config = dict(
    n_layer=11,
    d_model=128,
    n_head=2,
    n_kv_head=2,
    head_dim=64,
    d_mlp=512,
    vocab_size=2048,
    activation='gelu',
    norm='layernorm',
    norm_place='pre',
    norm_eps=1e-06,
    positions='rope',
    rope_base=10000.0,
    rope_fraction=0.25,
    qk_norm=False,
    attn_scale=0.125,
    bias='all',
    tie_embeddings=False,
    parallel_block=True,
    init='normal',
    init_std_qkv=0.0498,
    init_std_o=0.0,
    init_std_up=0.0498,
    init_std_down=0.0,
    optimizer='soap_variant',
    lr=0.00577,
    beta1=0.95,
    beta2=0.99,
    weight_decay=0.061,
    lr_head=0.00553,
    grad_clip=1.0,
    warmup_steps=200,
    schedule='wsd',
    decay_fraction=0.626,
    decay_shape='linear',
    final_lr_fraction=0.1,
    batch_tokens=[16384, 32768, 49152],
    seq_len=1024,
    doc_mask=True,
    train_tokens=109100000,
    steps=3500,
    dataset='wikipedia_en',
)
Each number is 128 + 24 x the weight over its row's rms, rounded and kept within 0 to 255. Layers, rows and columns count from 0. Numbers have three digits each. The size before them is the row's rms in percent of the matrix's.

# layer 3 attention query, 128x128, rms 0.18, rows 92-127, columns 0-63
116:097144110145114124134100120110176153126124141130115134135128119133130125129128133112076149141152148137140097122115154118171111145143100109158148133110092139088131095129152100118100140136109093
116:111142101156120120140187136147155103165108137134156137126143108147162136143148109114112114150088120129122118076132156158094153121170108132164121153094131146162123167134122105159121132155125095
095:087146126128152092138126155122130119188090113106136164139142084129123096149131159154126123106125123123121083083092089095161143112128106104147110139156130106159119137115111113110108155116103066
103:123108150089137142124142119093098116125168124146159147101124145146162185145169144120135124140113152166141159109072116118107152105095094098154122103138159128130149106116113147150121140130161096
099:135091131124119167118148143035132099153105169163147161107162122144166128140124115133136135154148074121164138114120075115134098148103123096094128149128097121156088114122122151165151105129157133
107:096144127144167082121171099109085125112106102121132141149153126081122106126097102128123166099126132132145144093132134120115149145114129169096099133140119129081131121059094128126122121139099150
105:099145143158168102147062105121125129085126137107150129087115118138186163099148147121128165067158114157116143126181126121134133144156110143141096159102102139131132125126126112141147115123109115
116:172137108141156112154147122116135157100091134097127109112127138082113176134139147133122107097099150069138137151115126138124088159139178102137131132125115136126152106159146125146174143114177090
102:126088158104135106125146104145125152108130130110094101126132095125142114138140136168086139182116111128159157134151106099098129082141120147145105145076145100137160128177152112149129117142113145
105:109133148134114148128137113155081126146091169141170156116096134139140148132116093113145139130115121154124124171119159155110120082113105102128133169144133124145117096158149134141110127145146104
113:121131125132154152128140137137133096128130147105133154113099094145129133093143141138133113115154157151140145117107136100127098142128098105149141185131138103086166149159143153160146109119153130
107:149092132074133130102108119172104157081122106165114137125124145106162107107143170097157131112147112201119087150126134126132146139111120117115141116139115161127142111106141084099121141144156149
119:090134125119133146107084110139140153125117141100145138111126119147133136072152148172150148137085149173172106143105104116140107112157147115109093137116082128108114148105106126154117157107151147
102:126147119134077127134128110134116066132140106075122128114119121077117142117092154136158084187121146133153140115138087106093103128107138139139138083090159106163145121101108112135126113150089094
107:150098121125152153129162121117130126136122136104148106091118132128157133117102131138106084146120144181090129122153089109080124132156090149104089115134162140126124171152148070123109114093123141
102:130088161097141085189166127148146185126116142167082132106136135136106135139150122082180082148107155128141127103114140157150149112117111142152123116102108098139122157151094112116136112113105097
108:105094152164134150144122155110135138182106131079153119171109123157131120121080156125146113167139114138155160129128153118157129147119108136121163133142158087113113080109110059158123125101174098
107:128089164135096165080140189109067138138166151119200108132116144101126188128109132169136127115125121094111128111116127136112138126108121081119095143139102121111099145123133160107153136119078109
111:128147121107144189148164160136168134100182162120079113132128119123175105141076150123124131139165130143131125125144103141157091108122118090140130125089124179129130113166122170114143137101120172
112:135098095122124116124110113144106095149115127060135124148100171093141121156149123074115147130131092164140126136149096129138144074123101152164133130111092178150134130114113114177100117130141135
113:121166083101146121153119155112117138128159132149157096150176126159134088140118112154110122151117107123111104150101199138143139079123152143146119147144167137140124086114118105142139143097150130
095:160137104142148177123122111105154124146091123100142113117132108180125135175136126085093116125168137109103138153130148131130158119141130108130160138160125120129089131130145120124108144125167136
109:159094153123169111145142080148098170132144137132098114173128119152107156097104100142140132137147095134136093154148129126143151093136153114150120121141089099114106093159159118108140136168121151
116:105131144108121179159095121105150160143132110112160103136122095145111141126165086143143135133114148091112134096153116094096186117125110155103182169084109152130179138127112169103091153100145126
107:131144086145146137147103118165150144139126162133144087097154133113090162104136102131123133102097102134110127143170133143148124114112174145134149067106112115107127128157126166177150142180151086
110:095104131122141110173121136147143128149167103130111132121172176095039119128102078129109129137155120129115130126113141124152137151126159131097103111147114118120122105131094172146146128151133075
116:142134167130114131120179143206091131094173115108157142111095097139131117082137165160101108120113125118150126085116121120125149121101107131107082103114109139108119140112126125170133154108120112
122:124097121157109156143132145134108129138119162107138133094114127112153109084119097120139107095132103162125087148152089104129143096092066134119082120136152126141134170119144086141135113127116139
106:135140121119103131135140047117113135114132106168153120117138099103130108145111107116088123156154126123096138090115133153153075130127133145123112091141099141129187099165143134134149124180123164
106:097110082131151075113186157118115098122114115183125156123117121141092150154137185126143131123137120124077114123153121145114128111093132115081148087147127130150127102134159119121114134120112138
113:116143109133135113084114112129112151191098116114135088159126135167119108108109133133149119156140121157098124141160138115113111126144118111114104132151109157140108151144144144116174159112119135
107:169133138113139143107179071135137120131130113126163120130115124138115151123092087155149105110148133168110123149137142134118086118122152117148124117135095167081140132105145144126133100104147142
106:115135106163113099146107125134159128077123101155092128119107091116129131136131123148123111106196127147154098158043142144092130086136140152151145104114127130110115109154135109128125143135136166
107:150112132146106142117162102140148153171116110141131116094092129104108114150133125110117132114180119100073102169184143125115116144109139152106138180141128128106161110084105135139099121119092151
107:124175151115087153105137113135129147132142083166109123156104156123129147116155126112091175175120071157110133141104134110155117153118107146098154150087100143123122126095138124147148155091132096
110:130099120145146084117120129107139160098150165109112129081106109139095114107096117128104146132121164136095114139146126138117086088111117138132172098162147115113149176127091123141063167128137128
# layer 3 attention key, 128x128, rms 0.183, rows 92-127, columns 0-63
112:116096094095145153107136152104117142126116112117129154126163148099132129122111172142113128119115149103128142134109172098143114061086130163079145158098148093122115125118127192140156155168140119
115:138152153100114121123134112145095110141124104141100139182145121132081131127107106136156102125144123142094152194143156111109118118117103114146158111147102156152137176111114134170143161103142097
100:152118153161109141138148127093127128147084115122124146124079101112110125148128118158124141184152134131137120123139179159130156114104120137141114116097114087142112159116144121130142104156134115
098:146122098118118093160145181120117124133104112143128145124113126126147133140145092148092119117159142115107126162099112151101091140227129130128100097139134109116106132168106169114111171161129092
105:132108117189147088097093158138095149068177143129142108120132137116170099128094138145111132124121171118108125133110123112131126144149124112169123134090168114186131176098157167091102139110125141
107:127111124125146151108178109164141112155114149121134087109129103158130119133116122124096118151116149150168139089121118088107146120130131123128125152139125105143151142144097118105121135129094120
108:139088086145086142078114108139153128151148112130130150148165153085153132129133169128114138135134136144164159101108096136115100098122161129135152137172170125107146094142101124142138110128143150
118:122135174088113083138119129136096133113131114162148101128153150134145120095158135094131129117115134116183135127137100131148156116176145081135145136159134177122126121124129136144122165112109141
105:131091142147125121183151136111144129148143111149097135115118121138127136157098124146098129132099144087108145151128140111113145099104135133106145143137139127163119140130139140141131113089126131
108:116119128086127152140116158146121119102173107167134129073119120101137143139178133111110142107160140107094128085122123124117130137156165146108126081113097130165090132114138112171128098091139113
105:082143155152115138108090157132120113125108118180125097137099180125156117115106143100096111121099131098131117164103120103143119156144144153097131145154145140128159120122106108110126105141081102
111:125133183185132093100112102124116115158151109052121154134121125090147107140165125128088111143138111109119141152074114108162134136128133117119177133150168104090154132138176148103113142148131122
111:152166123189130150093191138143148143173119122107127132145080156094138090174096157113112134122085141139141162118074095124146182086127067129115146139122170111148115141114135115129128134107145149
101:162147152133118134146115107095094108112153136180136128112154138122130122191092140130133122162099138158121127115136124133135113146140149100111128108134143104097134139136099099153160128108090142
102:077106123109101098152121158133143134126124081112120124133156130126095131101131096164088155106109109093105113128073133137147152079138112108147149124136147120093135177174136061115100133099187095
106:115128140090145163170100149150125131133112141081122108142123127164142128126084116149118120123195110099109145123079156187084120116120124113089117160140162133137175111079094143125176091126128106
110:133145106122119124132143129152101147139107114153114119108141128165105124116072149137095089141125118174139127130118152161128141114167151126158135154091117162173096097152164180128149110147148096
103:163146138153127148122091124061111129122129155085145138119110121090128154137138183154093125112123121110111078140142089162146135115152116119164141099140113107115096104119139146130123142136149139
114:107151127136181132099084142089139137147122116070147109138157152139105141130151123128116097136150120113146088125147180120117127144103127131088127105142164152145168109142132141102074134113121124
109:131132124141141133143136094157110168111132115162134136135112093105150083133179113153139147115139118145163103110074149184159122151116136155087136130111090111185141165138089195103107114142142103
114:143194126080167126120125073114101084140091119130102133107124134116122102136112134163129089171179146131121164123127113127149122141128134134116094110127101119161153136089140120135142124118159101
095:125105134090096121092128117161125090112138114120125108112151155115119114138129144117066144157144116132128149107109184121114128131109144103171106112100154114147117116138126113120152142121151120
107:081133112148101114124194138110112144176153122113075123152142101169127105110129112085166142114129101139156123112126098123137103120107126138122146121152128175099122099086121147122153102093140093
106:137115130093096132137128134150155168099107130157183118131139133112113159152117137141121101122115115181106126101119135129142138152101115146114131133157084151135177117114161140110129185111119099
110:100131113139169111165113130162135132138131129131121113109187152059138122161104130101120103111095157128135094109124113113141144124163107152149124120103097144156143147110135084168130134119117163
111:130136111126118139164122135169130128100180084143094097169141135141129159165123110106120085150140166149133123117110160125137077099150127081081132142095107114144133120151141125098149135127104120
110:122097110144123158166141104129144096127104151113144151096110109145160122100124139099133120135144135094146126146137122118123165127159093097137129078130158100117154142105135072109167150104136079
112:140135098143137111114119106109122182071136118090085131158145113118148101083162137151113135104131101083104089119097082087139154160113138140138117110083113118139155123113133104099144086119120110
100:122088097124132138164168197105156104127081118118127112134149131092119101139110122122148124128132133073101120115157126108158109188138140127144098147166165119150150124110117111141120075134131188
117:141118152130124146123153195132155106147110134112136159102156141121159088110146148159133169172151182113145115119109121123142104143159135134120098154140122127097169171109104155140145159151141146
110:132119143122148124139105146175169117153117123154090087107164100089091115133121100153108147073115145096137085156122122105124149131134141134129124092093092106119164125132164144106154099076174127
105:124112112135114151164088144080112136140136136118124114142104122148159164132101099112125159163071091145096150120146093131143123156107124122142145129152144137170113112110122148116138122077119159
102:153131091111149137119116135089100131105162115166154117124116141098137102122132123102123146125100146114094072145147183090120125146130161116104117137119131131177168135104124159124118130097140147
104:112111107114150162103087108119176142091145117145135148122122060138139127158113129148108164131141158133151146085083129119132128152157156157111166150153145160142129180155104079175114143088113129
105:187122155166122085169116083153135131110118162104107147162186118148131113148089115116154142096096112088137109105141127105120129155158118142095126122143149100150151156147113130130158147111149103
111:103174168114148108123084094132145133135154105127117119095082134128147152133130125179169138165112156121164097152102100131158132133147132114142116140160133093177096102119047108145094144151144112
# layer 3 attention value, 128x128, rms 0.145, rows 64-127, columns 0-63
085:113152147150109176099097102154156157150189153135118124129144150116139094128121114095101086147136124169131145133148126152135119117120101133132135110103121104096151139093114114126124141148139075
104:150126148157109137183133139138153167101144087105171075131098137094184143136119146121133173087126140111116143116102108145120126125075142119124189118120139121121133109143107127142104139143159122
091:153170114147152169109116172101133135136149138134148124102160139154171145091116127124148115115131109154160086097159129116096110140113114120074139160128112128147111139115148115208126141162143072
118:138133121129120136084108112106153111137132128133150073089111110144110123093126127160115159142095080109147114138098115137150125148103129123148145146140099148134130116176124156097149114130134178
123:123138120138171170132123144155153109087152134125113096096120123103090144134156168168168107154080130149156162121130116113124139104130162128137120112147083183124156179127100140150142156139148156
103:111160103123107148133112149187159103117162157128148114132112114151142155156129114138146169115120105102123112167140103147177128144095161144166135104126130106149106088083075151099140125099120133
106:141135125138111109159131116070156146120142166093095145128095113129140109159122132133111123127083148076138109088158133129150116125144084110114104164143132121106110154136118122142163124118093101
099:121127125122084128137182137120135158123129152169134171111131167137087121129105119118132187148182111136103133075124120129150125162128126068117144102093135142109104100110153120126119147141152095
118:109128153123117159129040112168163108156119101120148144100164111159121132111097143106127099186131157127124127108122131136104115133175132132131100131148126133115148123091110112130118099140140068
097:168116159124139154129127109077146106118142100106115113125144105074119155156111137114153133117142128155129131170164147113144078121102187106119115138129170127141097124130119140144142144143114120
110:119133153127139145081129125124151121099178191134098147119114140182120135141179116131155115158101134140138134161133120109133098114089091143107092178094144131122138140095126114162151146124068131
105:174136092113117164146159133132140105153102126122112130124127126137147116130127160112138143106162159139143120099090089109166111118118094166148110113181088118106128133141172125095121118099162131
103:170167119167089114105120149122116107129117170172075090107127110111148151097142129153159145113169146116179145155150161105115088129116117127158147110133090129113116150114146127127123168101148107
103:166142133157115106095113151133136115167120123118179088137155056137134156117118085138128121077163143085152148137193155108094136127137161102137131140136139109114139114134142119112089138115134127
108:154151116125124134154121103134143125140079108112131152146111118126127148152160139136120129116113134131164089072124084145179100130162132132129125146147123099104094149156142117135124116107138120
105:127120126130142151115128110153125107164180110143120208145149133138108125123141098101088098125163111135102161158124153154102125099128110115083112127098108120176134176132114128149113137129132104
101:142146132123158103111118128131152134128146189131163113088145139134142163149131081148127154107103071118101154160160102108103110094136139136102146153144131133120110130167157137144116129150150131
106:143100146128144093112117103129090134133168129183086151143136133122145127162137141117094103141119127158126149088159093130138181122098102121090173161122151146100129080094155126146146095124120134
117:154128135124108091103118106129089126120151156111099101133123101125140156116093098131103127115147108126125138168122121122104173149098137148125136151114137078083121140120121098092121146118129141
107:098139101141155114098149122176138117069141126155116153131118161138103132170137109127108137170106095164149114120117106148125154115124148136111116149209101131137134157164124140140127100150108106
091:129138067114068137146132123130088129195127138153138136098116102098090150114083151132104150185142132111128137170144135118143089125171111102153167118127147137112132113095138141102145134126172119
095:177106090160106154159160136136129115121132109146139163118112090089132152154125150120132138131126105062102076133127132120116092116108130075123117133175127114127116146092102129095116133127125115
109:116120111092114174120139102155084120154119158115122120133136143125133156092159118096146110136099095118130121105096114117135103112128114114150133127115167108107156106100142105055138152119127122
099:103123118141101100130055092140130118114120148153133174095146168122108123115114129116121115132105105120067161178130154145111135123143128176134151142129157168113120132160142140132130143153167102
115:153120096091155133096097121073112136119139134127098128079182146108170122121166138155132084159145127119132131116091195136109108121135109149088091151124101129102151121145096128153117154143116129
097:090137129091137180130129139105116151101084079120111174100141141136092108096143096138106104128159140117146119132099154165149147124137139179100151118118109063130141095122113142133163143143103122
117:114119120070114091127124126133111089099165118153149163131123155137080182128168120115148159154121102094130101120132149106117137109112139106118143129144154110133116112120157124080153120106099143
087:126158126089118082116123123109114137114139111116096123110140179138097135138124129148129143163151149164152127099106129132112182155133128124158108126142125158071122092146122140129149116099108173
099:101133127129133112120163142112155141115118076096123108166156099123173124123136092113139108143102128108114127114113157089079130132122122052122124107122079106150136134166136092105141134127113140
117:107168141158134121156136153147144158086121132107152100097102101130146113172101090115149165096123094130116099103069108130106129152114176141104151110157133143087181154121137148129134096152128085
111:117095103120195153089073092110125125150164139173103140109125110112139145101109099112136101123110128119140167148186124078135133140137124130118082110139121152149148151092110091144130130144128157
122:118141118154101093105112126109114111187087116131167143126119119130126114111099118171099135083129124100109118144150154109121154115142158093150131133125164137141057121111172106117124149111152109
096:091148098120141175119111126114162117167173130112149160128154114150142156119106128120127154142130112172135123101096115086161141134067136118112113119107168141109096072078169106128124145118128117
090:126123129145121156135093110140171134153099084120124152128106109112079114155130131136135143180131125087145125169119165156152152120155152155102099165173114136118150127121128127153135144100109103
094:122124098118103144106139115102122130117165123103101157126194130106164098165192110112094075126136128146141130105101124120114119129103151101111110092113155083137124156137104101143120129113128100
108:104132115139139113091128108132137072148126093107120101133118082125110065162153123155107132164152162159129148136141140142085108174127149136144083113098103162105129166134122108176123082134147120
101:087105162119138123102140140124102161135137081121108151180133137125085138121118136137121159123193136097112142149165127098130156131121125111148120133124125181133166166106135122100114107137100118
110:123126080147126113120124133145118147182102185168135113139146118118150158153099122140101161103133125144140181156143115133157142137100132151126147134130152150148056146165131118158093116152146134
109:140161122138170143147110143174127124106134128100158140139144086067122139124107157143168097172102123133170094113141116140128150119135111110114119112115143122125140156122131146102127125125153143
108:116173109134105124117149109149166141140123114102141093135105120160120176118149092151179157130136103136134106158124103103103088182116139142130098111090095116122120123120126094142119158121129096
112:123188091152138171125112136160157161176134130116124085118097167143111172167143129132140136160131102145169119132127112115145140095112110156140150127152085118094093137143145118114149124109143116
113:143110111114089103093059127118146100130120085144140139124129131126089145166093146130151151141088139082115131113118167115193122125157146129111124118161155156124153114091079136092144110132130132
116:144136133110164087127123086165141072125155142141102162158137166118150096095114112097116100070109131139127171102119108145111146135140119136109150104119133118160191121131115145123153102124151132
097:121103114118123127101139139124127126144098125119138139122115153143088104124166128114139132078116119130069139160153132126115156139128137137163115148155163134116107097087170157175123159131102167
108:173100134138150153116152131143087123121125073115138108138118117138098157144129121115110126126147102131150131121121130171145150144083150098159104164163090136134131091074125172176156118144082102
127:117152129153125157152124131144116141073109155137100134158130089128154130136111097137159092157092146096113143113112122120078123113124083140143134105098157126131121114133140122085150137158147151
104:130105110099117112108063098117122084112144184140142116120129095138147126109101123136140128141091128127102133151146135123101130096130138107137120145133111113150066124117165134084165146099131156
104:083108127119103127109159151085130157100113126115084120131121155140109096099113150109147159134107183124106155126154122116130165141130170161172176105144125157092147136140116145136108134134140135
108:123164138099167135111088115124080098090162144146115127133121075083095119097124126112125098148135098117145150137128188116114106123157114113135136158110090161138190145131179138109136143116146150
109:137064123154054132097094090115128123111147125150132101148103147080098136169134112100135116110140125137126144122176113129130127144108141143105105145136200142160172164125105170129161122123169089
111:130123117128146067128125141087118134162103173116112085120093112152140174123121119145146178145129127155125101142131138104148118132093132143151106106086147109120091129106100128143159138105109152
119:136102111140096115108148140134111158181098119126157064130119165133129152105114105158131111112101123134165134131152075105113123119175143108138134136134124084134171131136139072122151157122144155
107:103109131113090104122146085131126107133163128162101089139111148137132155133177122121143140124117147123139148133130133109115106179133185136133166119130128099113164108090113097149133130122109127
098:113151150152094137099140087170124097171138075124119103126092068136096116103131141098114104118144167092132108151098129150102144162112145132141149106104140135168116175136103109144156130112119126
099:134112097127100110165102140106129111184104123102141131093139123120079119126121162133122132158121089155134120123117158155146117109138086188107145144106102179140126127155131110163118122133109095
130:134120091120103125126116188118130122133174142149127114131160109102145102147121109090074089112122100152150131121158147112091122131132130121163111100106160146156137142143114076100090134164167146
118:146149118139110186118141118110172171143115172153108072117146118128133118140137136142131120109130123115146133122103096120126111123110146156136139143124104141122111068112128072146117125180122115
112:117101115089132164146119170108107114132094135140133142110131135104146193120155146122122154166106138137118128103117103108142119202161133101100124131167159122181100143127085136166123108132122126
103:105156125124138166116131151127127113116104174135099135108082121132108126119127116144174142121115123073163106120099132147172091102169163065125150147134153125099118117090113118111160156095096151
119:137103133122139137123097114073082133139135152125117097131113129132131155133124145140121158134174138141146173125139142114131123107128142148111121150120134113111096072083128080131079143129108141
127:113118164127155166174092145118100145086128106095155086094176125171155109114124162131165100155115130160138154139086139111115134111153106124156165112125137139155160125144131120112129106170101135
110:151158104144150191155128204138129152125154143151118151130117124132090122159086134083078139127144129170104128144136122121135155111104087110143153115124115189158154118124146166110134126183103148
100:173135125121157155099136123096067130102128118113121109132141091136142148133105123135076116133118155151128139164154145092148157133133144096097114159137156119143114124153131106093115109129142181
120:124120142128170135122094103116101135104121121127145148120135092116100142131103189145097117168111148137124177081140122124114162084130147131117170154136108141125141147140162105098092139172117141
# layer 3 attention output (transposed), 128x128, rms 0.132, rows 64-127, columns 0-63
076:148182089169122100128111180080131137146118162134120129155128118112133111119080138107136143135116149114182154115138115125121126092139151137107090124109112146099133143116132141149138142172158124
095:101115076113152079102097107102134117146134141135127149122168115139124092137106150135158118112136174184137149133103144153155097122168116104117120133103135200099111141136131097154140103158108133
089:141095130163142136140094128143136134125136090124126140117110136145110129160108148054121145131110132111153149166100098116153139123083106193173122127197107150107119097115099134138122135123134157
109:152088132116150131193141125153166168163142136140140073117158145120135151152134120114117169137114141136141100095104167156157201160150149116100116147111153099158138143145168142105161143097119120
105:091098155136122113110156144142161104176135125158112109123106134157059181125103142087104127136081159123126102124132153167153129107136151094111116119119147125150116155130132138114123164132161128
091:102099113136102125105122157102106134145101142133125117141176151126129125076148170138134073145139126051111165093140124155109132128165154131104121128062102096113142162109119067072132119122144093
091:111153132108107122128101156126158080091100115117117102131140110188112146126143128095112163125143123127143112127150127129105135129072114126145058132113108148145135139147099101135115108113155145
090:141141131161160088142110136141096120122162101087135126113150108161129089121110130133155105084148142154101109124152104144138105100122152119133091173121106126081164130109112120131134136123091136
111:174149108153153125077120128117112113127101132089135123096117090101138134102152136114117131099137094109154170151111108104098143114072096124101171068132132103124082082087123144135130131127162173
087:131089085144123090130106107101130128152136157121183128086120148143116129138126145125106108141076119144159125072146103132140124149158119132145138125088142168135130091166129154139136152148111138
094:114152127175121121150159159092112101142110147144141105136085101108154111194077129123150141142128108096131155092167113152061120156124134164119110137119134156148101097129162166117155144125156158
090:137092108124142140153130129131106135099091128136151175112162085137139161098102117152124103103172095133102088167154106080132136141114120153114187125131138119122126159125088091112162099151136112
097:134139148146154125112146111168137107152142148128145130094172127161139137164099153111110161111109153155159150149128130097158180144150143112179170150148072121133130150130128167111146120059100133
094:159120153101130160106141069168160149096132097197175132097163102148150123073164146074108135115113156121123120137124152143151147155158127130123124167147117164132153121153096129103123101102146163
095:112117089106096142175123123124100130114128116093143152111111123154105185043134171122116118124099111136135121145136099125132144107113099076133113083114149132120104098127117103153125102135135115
091:166139087172127097135138086131130146123128111131157094151104126108112104138110142153116118144138104125082128134137074080149082128103107118127076130144132093099130120105149158122088139115119160
094:156138134119134157127152141114103165135125106149117105128132097143105112122160157099150085133133159146149151101122179125170119149156142188137105131071137131154145134150131108116143132143110150
092:156130122123125105105148158127122112112146126128133160096087072137115130105127129101193110127107178096154101152088142121074110107109112146138092124095116134156158107182157087111091164165124142
105:163158145110146131084099180146131130090143101158138103140122093116152094133109111119135094101117134119081144090114122128109156124119114060122124161101111158084136110179147102127122125115105122
094:144112193136134200114135149136108095114134122114129099146137148133094159133147126164154135147070113113142098144104140141135105156125131125142141103136132035117132139133144164162123151153158130
078:157107128157171108136135145146144114120117128107122109118149128129141131123156101110104113156180131094165127118091121103124165088158115167128133113091136116116167143128118114104131104079085151
083:104043153124157107127116100138125099132166118149148133119168174148116165133164130125128121098144155127113119169137131099100105127154089122122159107089138160116149146130120104157134086123135157
098:101131108129141137116156165093084113109094143156102128110168111076128129119118109153093130090137100077124091103146131111129112097119143088091170104106133154118129128081115118125133122180085094
091:151134132182138087098122123135122150153163148096113101136097082118141173137164131148134130124133163122113105108111113117089154132148109095133087113127156102139175150098105106138154108142125115
105:140141149124110125076134159133119166125132120114102115178101153081094189142091153130100129101102139131138079121104162095143150160094118108114117127147128152093113120144134131100147141078108108
092:146130106122136130068136149108113176145105145116119118155114173103159104127072139116120176155134090110148145118121107086107149123104124121131089117122174122115118109096110140130167110083130098
100:140111177152146131072153107162101125142087133117154150114124103112132120108126167126143124161133108095113137135104112164150118110079138145137128152052153109102175089120143141117128103107097134
080:122122140125102181087112121190140157144113111135059145103127138126103123108119138123141103130116107148113095151096137151101111151109146117142122169156166109130125157130131108114141151120142142
088:128126158112087142138136082152128147111131133131202137160155174129129090168114148106110138115117132162152104125147159148187125154114121084160091152156123167145116078114132125142090118143120111
104:117121103099152136126076154076160145085137099130129142158192130125130092176161125127157124097129124138161130143104172148134106111143114146136161135082135105176143129141156086103163108158133127
099:110100132160109141119159131105131131144116139166122109142127124150109153120112145149102124122124106170157108145159153123128182129114092156120151126155142152152151133168169120133114097116112122
111:114137120094147138130104085134087123132151120129085132114110129151091104103146080108087109128157116119080165131106114092126137089101119135105103172077091114111131097115118115119110084136093131
087:117119129136135137159146136105116136115135114083170135116129090147113132120110111110129083095157096093151135109152083142122114144096129151113148151142127132147183102084080093072126126161136108
079:157116127137106103095132130134088127148162129116143110136116114143117160074150130119165111124129130125121128147142108115108105093123116137094094132093136117098125138111135097136140136109172160
088:115159125115097149161126104115102140141150114097163128176121140089119110129062114184101158100117086106154075125157147101117096153127087141131107123136123139086112162136073153123136159118154142
099:138148147141091114148078110145158159159133112104116110129109149136096175132115137157107139136124119124116129120112144134105142111158107140102121115151101084125143108170184174114138128107149087
085:129144101103115145152166104102103110130138115162122119112148141144150117132096106160152132162114122158130136133101092113117095106109121101137144172108122129152134115135158157130112164125103102
099:080125101146160163183127117116144134126134091136128109141117112143091119144173116169093097198167136145136117150117132105153154137178084126131130127142095082131126139152136146127142135137082132
089:114106123095129134147108120115141112138131108166118121139116148092102156069114144056138133165163099134117133116152157143147129133108132111135116084129091142092128104087093148154117132134105111
092:121153158143153126139090151135128115166118079106127109118140140136133104134131160116121121125117074126163133121136127168159135136163149155163166175149119149141147087111182128129152128122136124
093:108103120122123153098145116129120127133116105124108154107133098133145140129134141084096121168167141115156092162081139103145113067161132134127141142111142117095154154134115133120138151131178110
104:118118140091127178111146111081142123140150151088129109083121120132124159135153114142109146097113130112145096101108129111122156182140148094161076128118164108167126118121091122095120085100145117
106:148144099151120125139104136152130101110101170127104125116102125085103161128157110158158135123117116142085097153132134164158137186092121119141141162163124089112151127146134132090103124134103095
090:138129134101114145115108115123136106154156125157082132129082148114122079119099126111116087146151101109069165140149143126075083132134141181126160151105151098138141139077109100122137100109126126
096:152094100108116116121152133130180127109119172134155117093130120135117163130141127128163152113099162139154158137153136145112124093151100143118171176122124102117107132122141139133142156102117119
116:119131149147136124092123139107152138094087109114191096144147135130157143146111179108108139112179112093127097127152133167096155118139116106148136118135076150142146133118164089117133098146095095
092:155119141148093101134171146159122162175125150156151115160142166147138126126123175150116111114171131130117190109158141155120181182124150135164116129088125109149160125102116091143156104152126157
093:136127126152129137143124129143130107122110156133130114120112122133138084126071097103145106164125108151112111109077124136145114105145144109114133120121159141147125154123125099125166106135128108
091:159126135160117111105169109147153088131093124168125134137153117115149137124114117119102123133113119148122112120107122147146148073083097124120104156115143137131136125109175140113136146068085165
098:107114107177169114119161124100141093108181138126135107118172123097125144102153102170124175117092111126109118146127093114070146107176133166161083128116152109116140107146141090131139116154159122
100:113143136103120145151134150113117167092136141120106134110115108133166099141138110133103080103143141135105199064141134142101157110148111126118104104128106115101091093171131110099128085108106070
107:115138128099133156122141105155114148126137116141116115111126103096100106115138142133114146088126137124128101120139132160124200093124140161122156164149134154091126131124139089134108108148144072
094:105152119144107109085132129127098125119111148086130124121123122142104102133103147141146132133042126101172109141093110141133128094119144111146116142097154115149102102141155105094090106117130144
088:165162131129134096125124131125133127136172114103140076148172150116159150140122140160098162123141121142128139097138145092141120121138103112139148125146140120141094117152153168109099079137137139
091:148109136156142100144140129123082179109158111114075125120116122125126186135149124145140086133124131134132137114153108065142140127104119086124074106160154092133097147127119105133126147145118140
105:122126149177138148159132095132063128102141133102131114126155186088123114155122106144122119115106152131093110117129155156138162123158149127096114089131121140066154123140152154119141128115105116
107:084153157107150105132153144091105139162138105082130146110139132181151111139084126078140131143122116126138138172165139140112143138118182124089139109133098171167132104153131098093140159132167136
098:124111118134161154134130143152120152110113107109113101154081112145078112136129149180115104124125144116202128174153117100124133078098107139139123105096086137100116141109098120133118115126112147
092:135133129108146177117157153105131106128146133183142151146171137170131142155135169130094148118156097138116142112142156155148160122091118124105148140119135167133128131128111154126159125125163150
105:149119098137076104108181136133147161142121129127133133119096095171174131136090145150133108110119166124108124151109113170092114157143130141129149122140136178111168152159124149137106146115165161
105:124110083105119112134129159117189139134094147140145162142076091079139135193069106113106157135117162110118133116117131178126126110119099122109121160139116152117083143125107117131148157139088151
099:175073139150155119158121127119149090108140146151133132101143168094110123179146109099148104161154190124136116125133135122095079124136176135117127142162112123128158100134110109084117142119095109
096:120080141115131184152127124185155174121138114147165106149106159145101136134149113154095144127127149138145095096168130121127163146130148143136093135141116176135138144150144122140120125128091159
103:158136118105139130136159120134147138119109117153155109115081094123107163138109105120144135136146177162132069111090136133098121097076093103118117114106154133140114110137156131133128136160119148
# layer 3 MLP up, 512x128, rms 0.208, rows 0-6, columns 0-63
096:097152140122133152139116166127124133159142125086093113127179126113133109095119127108106135144144138154116131118161115126091137111136148121144112145151139106106180089170139104153099151130103157
101:132149104128132152137094124143155153137071117144111172107139079110121113128173133149157135157145152081131124151154150151148140137144180153121175152093134135133109115112117129143138131144163142
101:099158111090092173107156143134160138147158122148073129121116106117151133125082097116142085114133116157150145130172140159162153132164115096112122105100104141078103136093175109146156142115167124
093:093152070149163173116119098124166107107088136125101157136111128154127135110127090152133139084142116118110119152153131159149154115149148111143152159129115142103050128104131094154091131142146122
087:126112163138147184120126182117116114135133126144088129146136083122116128106136125142177168111097138156111144203166131112101109120158133137117159176134134094126119096151107125122132128144148163
097:086173171086077112137155110108131129131130111180139119151108138158146158119157116156151167154164161172122109112157138139139078145106124107104140150148074152159138093126082121087153162113118151
106:162091110108151142125148151105112104130144140119117108137093109123136125136131104092142101116160157093154146182098124105104108075123137141109156102190153078152097140135105154097152133156101088
# layer 3 MLP down (transposed), 512x128, rms 0.201, rows 0-6, columns 0-63
088:130101063140132097138108084134124140090111122091160136154125140133109135123140148113083123119146148120085109147114158136165156182139149125143131135134142129110144136136161125056146145154111148
104:132161101103143180123110087109121133112129148138102138115144103127166099190133122134144156116121150085183079129181142091143129082118132169087137109136120156142147133102106154150134154127149125
104:108150129096121152113163132142106082132147124122144098111122136111132141098101100151112092111118124161168147116170137201146163138117118130131123132103126125109128103097130098149126149155175145
103:122139076111144112146120096089133134105107135132127158097103122146108197111114100145099116115094101089119138108127115109160157105136139134116168125145169114114138123109102053143071137134141123
096:138118127121167116129121128125156112144106104128084117124156116133126176100109152197144137110117123118127146146161113091126152106130131146115149195156154105126154072167149100143116125118170116
104:123128126139141101158126115109108122132103119146150148125093172155162118118161068160055130152117168098101105145147133102108162131123095089123133133154142119110136106150105101117175123115100113
099:164137054116133136109139169109130119148166106156157102106116111096148088164135094119167085148129125127109118148087123101141113117097163166130153137153170120153157141121105174159143135111124136